{"bias": "none", "init_std_o": 0.0, "warmup_steps": 245, "decay_fraction": 1.0}
Each number is 128 + 24 x the weight over its row's rms, rounded and kept within 0 to 255. Layers, rows and columns count from 0. The size above them is the row's rms in percent of the matrix's.

# layer 13 MLP down, 192x512, rms 0.102, rows 109-157, columns 448-511
size [140 104 105  98 102  96  96  92  97  99  94  99 101  91 101 104  97  98 100 101  93  95  99 102  93  95  99 100 100  94 102 162  98  96  98 102  89  96  99 103 100  93  95 100  97 100  97  99 101]
[[137  99 143  98 124 101 160 140 130 153 154 138 120 148 138 141 113 111 137 143 107 148 158 113 123 152 128  73 180 180 128 167 121 121 163 144  87 137 105 116  97 133 124 145 152 146 177 125 130  87 128 115  97 158 158 196 139  94 119 128  98 137 149 142]
 [126 104 116  96  93 118 160 155 123 131 134 136  71 161  83  90 188 115 100 125 141 102 110 102  90 159 140 108 170 138 100 152 104 140 134 173 110 139 161 188 123 130 114 124 133 176 154 178 123 118 130 150 156 159 126 110 156 114  98 124 121 157 168 116]
 [139 128 177 130 108 166 117 139 137 125 149 147 108 144 187 145  83 165 146 119 135 110  85 137 133 108 138 112 135 143 129 129  90  86 111 153 115 116 113 119 139 168 115 156 132 120 107 114 106 137 185 142 119 179 107 144 161 107 126 152 160 118 177 131]
 [153 182 126  84 126 123 129 107 119 126  97 118 159 149 184 142 105  81 136 134 115 126 142  66 173 144 125 142  75 140 167 159 123  97 130 123 142 150 112 115 156 131 138 144 141  95 114 135 150 126 126 123 112 117  97 102 139  91 162 134 130 118 160 169]
 [158 179  99 132 147 138 147 110 109 150 100 176 154 132 161 138 146 113 123 143 110 192 113 153 120 133 137 135 120 105 149 179 118 124 137 104 178 120 129  70  80 106 155 169 122 149 104 120 105 108 173 100 192 102 125 104 109  86  79 153 151 131 146  97]
 [110 110 115 127 150 103 159 146 138  86 124 146  91 109 109 125 113 126 103 103 177 117 108 130  97 146  78 109 156  88 116  75 140 113 126 115 160  97 117 143 136 139  83 151 143 157 114 147 129 133  99 151 159  95 121 203 141 140 129 140 119 122 116  98]
 [ 90 142 110 116 125 142 113  81 137 130  94 117 108 125 105 171 143 140  79 152 123 133 145 139 117  95 136 129 141 114  94 117  79 115 109 112 114  89 131 152 109 143 152  83 121 129  79 114 150 116 152  96 111 156 125 123 125 166 133 161 117 117 106  98]
 [102 172 116 132 119 135 121 183  98  77 125 153 153  87  95 139 137  95 103 105 135 105 131 131 112 127 118 150 100 142 136 122 138 143 128 138 105 126 112 110 128 122 152 126 106  78 140 139 136 134 115 136  90 148 167 110 138  90 171  81 109  97 116 184]
 [125 123 133  89 139 147 147  93 152 146 153 161 108 146 153 143  97 115 145 118 119 117 141 161 108 142 113 167 117 150 121 144 110 140 149 126 120 128  95 143 115 136 129 159 138  97 150 145  96 100  99  94 124 131 128 150  89 146  92 116 131 141 163  86]
 [127 173 116  85 106 158 121 101 172 116 146  83 167  92 118  91 159 135  98 126 142 144  93 154 149 114  92 134 123 139 112 127 137 178 124 119 130 115 134  98 160 128 155 139 137 113 103 122 119  69 134 141 114  97 133 120  55 156 142 128  98 118 115  91]
 [ 60 100 126 134 153 115 112 162 110 145 132 134 159 121 137  98 115 145  95 127 103 184 156 137 137 135  94 149 128 130 121 192 129 108 157 138  90 146 157 135 134 178 113 147 130 139 164 129 155 110  70 130 127  76 161 128 146 131 177 132  91  82 147 107]
 [ 98 135 173 154 110  79 158 136 110 133  85 141 181 121 146 154 101 121 118 136 163 156 137 156 102 103 142 140 112 116  96 181 156 115 129 119 133 173 138 145 102 149 141 143 122  97 113 141 124 111 113  94 164 120 147 109 106  96 159 116 110 101 121 145]
 [102 161 150 163 107 138  81 148 100 122 121 116 144 181 103 131 129 108 122 131 135 188 119 129 104  98 128 137 117  86 150 110 115 113 112 116 165 120 127 111 147  74 147 124 144 135 115 100 134 118 124 148 122  75 127 114 106 148 106 122 163 124 114 125]
 [130 158 126  86 137 144 106 187 151 116 146  79 163  97  77 132  87 142 146 130 127 129  99 152 110 137 115 157 140 101 160 145 104 148 159 157 114  94 115 103 130 140 150 156 105 124 119 134 140 124 123 158 116 144 146 172  93 139 107 124  88  93 139 149]
 [118 165 148  92 140 115 119 131 106 160 181 141 161 127 148 139 101 145 138 129 101 128 128  97 173  86 101 125 114 140 122 135 150 118 140 164 141 187 163 129 110 176 115 102 129 123 109 153 127 142 131 142 150 107 112 153  99  95 165 146 141 145 121 132]
 [117 140 115 137 146 180 131  96 148  91 163 125 108 111 121 108 143 161 123 154 120 111 145 116 151 133 137 119 115 136  78 140 104  97 147 120 155 132 144 166 103 156 104 149 127 116 152  92 106 162 115 110  99 147 148 105 130 187 115 136 173 148 144 124]
 [156 155 128 123 116  82 162  92 105 152 151 161 168 161  89 101 130 128 135 170 163 179 135 127 151 142 119 143 106 178 132 113 123 136 148 183  99 109 143 105 110 136 153 163 128 100 136 148 133  92 125 148 138 131  97 106 145 128 116 117 113 141 152 112]
 [138 169  92 113 151 149 102 138 170 139 121 123  90 115 110  97 140 164  76 145  89 116 131 122 142 161 134 142 122 151 153  96 134 147 151 114 145 141 103 138 156 187 133 123 102 131  96 139 126 109 106  98 126 100 154 126  70 136 141  84 146 132 133 164]
 [155 116  75 143 129 107 163 150 106 145 115 140 139 116 170 102 138 116 155 143 160 143 140 112 127 119 141  95 163 113 122 126 198 100 144  90 158 142 140 122 142 126 118  80 164  98 144 118 161 127 127 107 116 123 175 126 104  89 118 140 141  72 130 166]
 [120 145 155 110 176 105 120  94 157 146  68 181 128 132 133 158 153 109  66 143 163 142 120 140 146 136 126  94 159  84 169 159 104 119 103 122 103 121 167 105 124 110 131 106 144 133 171 119 139 134 142 133 113 123 172 122 108 121 158 121 153 101 122 124]
 [ 99 149 102 151 130 131 123 186 162 157 162  78 146 126 104 113 110 157 139 161 101 157 139  93 116 125 110 128 150 141 130 138 107 160 178 169 138 132 142 139  94 137 135 130 130 144 119  99  68 127 129 113 137 165 153 154 140 141 118 138 139 120 128 155]
 [110 156 168 137  86 158 175 127 157  57 106 143  92  96 102 138 144 145 134 102  94 122 110 135 157 128 114  99 108  87 115 104 117 131 158 102 124 134  99 134  93 107 114  85 146 142 121 156 120 113 138 137 120 142 156 135 160 110 127  97 115 110 132 123]
 [160 198 162 109 156 116 119  76  95 104  78 151 172 153 104 125 130 128 131 103 124 101 106 111 111 105 121 165 122 112 125 113  95 121 154 131 148 101  94  92 131  99 127 151 119 125  88 143 131 105 142 113 133 114 121 137 152 129 178 101 130 101  87 149]
 [120  78 135 148 177 126  87 146 116 110 134 147 116 118 114 152 143 111 146 142 113 136 142 143 125 114 134 154 109  98 102 133 151 105 125 148 103  93 130 144 157 118 109 137 129 150 138  87 110 145 130 156  97 118  97 116 129 138 156 105 136 103 132 118]
 [113 142 151 162 167 135 114 107 119 128 124  78 107 131 186 107 144 151 146 147 145  94  91 165 127 127 141 141 107  85 141 148 107 153 121 134 137 112 149 127 119 101 129 177 150 119 161 115 121 145 177 143 101 109 137 126 126 109 145 116 129 143 162 122]
 [116 108 156 127 150  81  80 117  98 104 124 142 137 123 135 105 121  97 110 150 140 128 131 118 127  96 115 151 105 145 120 107 104 121 132 112 140 120 183 139 142 158 143 107 171 117 147 155 153 130 108 146 115 102 119 119 137 111 117 131  87 106  93 138]
 [120 135  99 111 121  83 136 148 129 127 114  99  87 156 121 141 126 142  95 150 105 171 121 139 111  68 134 120 193  86  87 111 127 126 129  99 130  94  72 151 144 125  91  89 138 160 144 125 141 144 139 111 141 156 137 165 158  86 114 133 145 121 126 126]
 [156 141 124 123 108 151  93 167  88 130 129 141 124 122 155 112 124 128  93  76 113 124 146 169 108 122  95 116 164 129 160 122 151  74 130 145 145 128 122 122 153 128 141 107 119 104 140 120 117  95 143 102 136 155 129 144 126 164 129 137 106 154 126 126]
 [158 112 112 151 146 158 153 130 120 113  80 194 164 112 124 102 125 149  86 126 124 127 164 133 159 134 132  98 113 129 111  87 116 110 106 133 140 107 162 120  83  57 152  87 131 165 117 162 126 136 139 131 117 115 145 124  93 107 153 161  95 130 127 133]
 [143 130 130 149 143 160 106 141 135 120 123 119  52 113 110 100 141 141 119 132  86 123 133 164 147 103 149 152 107 100 169 146  65 104 120  81 133 159 123 148 123 139 123 156  97 148 101 162 105 129 168  78 130 132 139 110 106 119 147 159 121 115 129 107]
 [144 130 146 104  91 138 171 166 119 134 138 110 121 167 105 120 123 133 121 122 122 161 152 111 130 154 137 108 100 117 140 141 118 143 163 135 116 146 139 180  83  99 152 115 120 109 140 148 121 134 109  94 150 127 135 108  99 104 129 124 144 126 139 153]
 [146 131 125 149 128  88 182 131 155 117 114 122 126 119 140 136 130 117 110  93 120 120 141  95 180 128  87 146 164 163 138 141 169  79 130 101 144  90 104 112 121 145 103 115 119 171 121 160 142 101 151 144 139 136 115 157 128 134 106 139 123 125 114 173]
 [ 75 145 160 144 116  92 108 125 131 135 131 118 145 103 120 128 123 121 131 103  71 144 161 148 154 111  98 140 133  92 162 103 105 107 140 120 162 122 104 133 111 151 136 139 130  78 115 115 131 141 124 139 109 150 105 144 124 120 152 143 188 141 122 139]
 [118 168 128  80 131 145 125 130 127 115 122 136 164 123 107 162 103 117 140 104 158 134 116 103 101 147 118 115 121 136 108 134 126 119 159  89 160 156 141 101  85 154 137 144 150 153 114 134 151 111 145 137 141 132 121 120 104 184  84 140 182 106  77 129]
 [120  81 150 115 146 116 124 125 142 174 103 158 106 139 137 101 115 134 177 115 154  84 140 151 116 118 177 107 131 143 101  96 122 152 118  86 118 117 141 121 124 155 126 116 142 150 159 109 128 105 177 121 127 143 121  91 127 129 102 128 165 112 101 136]
 [167 155 124 159 138 164 163 145 148 158  92 148  91 132 129 153  92  81 138 114 121 147  83 149 133 108 123 107 125 102 108 136 138  98 108 145 102 115 143  99 120 150 112 104 128 143 173 143  86 131 126 112 103 155 156  78 116 137 144 149 144 135 169 118]
 [125  89 145 117 129 141 117 101 141 171 121 143 155 115 156 172 120 155 131 120 133  83 133 126  85 151 137  93  78 159 129 111 129 117 160 121 137 138 141 151 120  96 138 141 147  90 161 129 146 182 117  85 185 137  95 149 134 151 141 121 174  82 129 165]
 [147 128  50 146 134 117 119 156 184 124 144  98 145 138 150 142  69  74 109 137  86 118 174 157 142 114 121 114 132 113 128 188 120 109 158 135 125 173 146 125  85 133 107  94 145 170 144 142 147 128 131 151 111 180 107 129  70 123 163 134  71 167 138 167]
 [126 159 213 113 124 135 104 145  94 123 109 115 147 118 126 136 118 125 128 145 157 138 128 196 114 147 152 162 132 134 126 118 138 140 119 110 164  85 118 133 135 117  95 148  75 133 125 135 117 139 135 144 115 109  96 112 152 111 126 118  76 137 142 140]
 [101 124 155 112 112 152 138 130  93 138 138 143 138 102  75  80 156 104 142  95 119 138 138  93 107  74  88 116 117 136 112 179 154 124 122 113  87 132 122 107 150 148 139 132 120 118 122 117 118 154 119 115 152 127 121 139 114 103 167  91 116 125  98 147]
 [112 104 118 104 133 124 129 126 117 123 125  76 102 110 134 147 123 119 120 117 138  78 106 168 130 144 139 115 144 120  89 139 121 125 142 176 124 130 158 168  84 202 112 132 137 106 157 160 124 122 116 109 139 132 129 128 132 170 149 131 158 151 167 124]
 [120 130  97 122 146  98 134 131 115 136 130  62  99 107 125  96  87 134 159 125  91 121 142 131 138 112 105 121 113 115 129 131 137 125 101 129 128 192  99 130 106 153 132  87 140 121 131 128 116 143 125 115 123 159 128 135 108  96 143 121 128 141  80 119]
 [112 101 140 153 120 110 137 121  95 155 111 183 142 160 109 168 117  94 120  97  96 133 104 182 114 141 135 157 130 184 132  95 153  98 117 120 135 115 100  73 119 170 119 125 150 145 135 139 152  99 103 117 120  77 111 176 124  93 122 104 143 155 146 134]
 [119 142 123 153 146  93 164 131 120 139 158 136  72 135 141 115 113  99 147  97 137 170 145 160 139 112 137 146 171 141 147 108 128  71  72 112 150  81 102 147 175 109 125 117 158 100 152 113 142 142 153 116 140 133 118 143 150 144 120 113 153  84 111  99]
 [135 125 112  71 138 137 158 110 108 102 130 116 132 115 136 102 125 138 127 111 106 124 128 118  92 126 141 138 110 122  97 110  87 137 129 142 185 158 106 132 143 162 106 111 119 139  97 116  91 100 122 150 177 161 101 134 142 127 138 149  50 111 169 112]
 [129  96 161  78 158 116 120 133 157 134 141  55 178 135 119 146 120 157 127 168 129 141  96  98 122 114 157 152 111 194 107 123 115 151 133 111 119 120 143 107 127 126 128 122 166 115 109 127  58  94 134 119 142 125 132 111 125 138 134 125 128 138 153 133]
 [118 172 188 133 124 149 127 103 144 122 130 120 159 142 116 117 115 104  96 125 107 145 100 135 129 123 102 135  99 141 135 157 167 152 105 100 196 139  77 155 139 155 160 130 114 156 161  92 173 156 158 137 136 115 121 129 128 114 159 188 152 123 149  85]
 [121 102 105 127 140 154 140 101 113  45 131 128 116 127 137 105 159 174  96 137 128 192 126 114 135 141 101 179  75 152  80 121 164 182 108 129 128 130 135 126 119 158 169  93  92 103 132 131 164  88 110 137 134 140  98 145 162 136 119 149 126 118 123 132]
 [117 147 113  68 162 149 105 104 108 106  95 136 154 138 136 124  80 111 112 140 136 129 147 126 144 149 135 144 130 120 128 136 139 153 140 102 106 105 153 145 117  70 148 112 130  65 192  92 121 105 124 131 120 112 130 137 136 124 157 108 112 155 129 114]]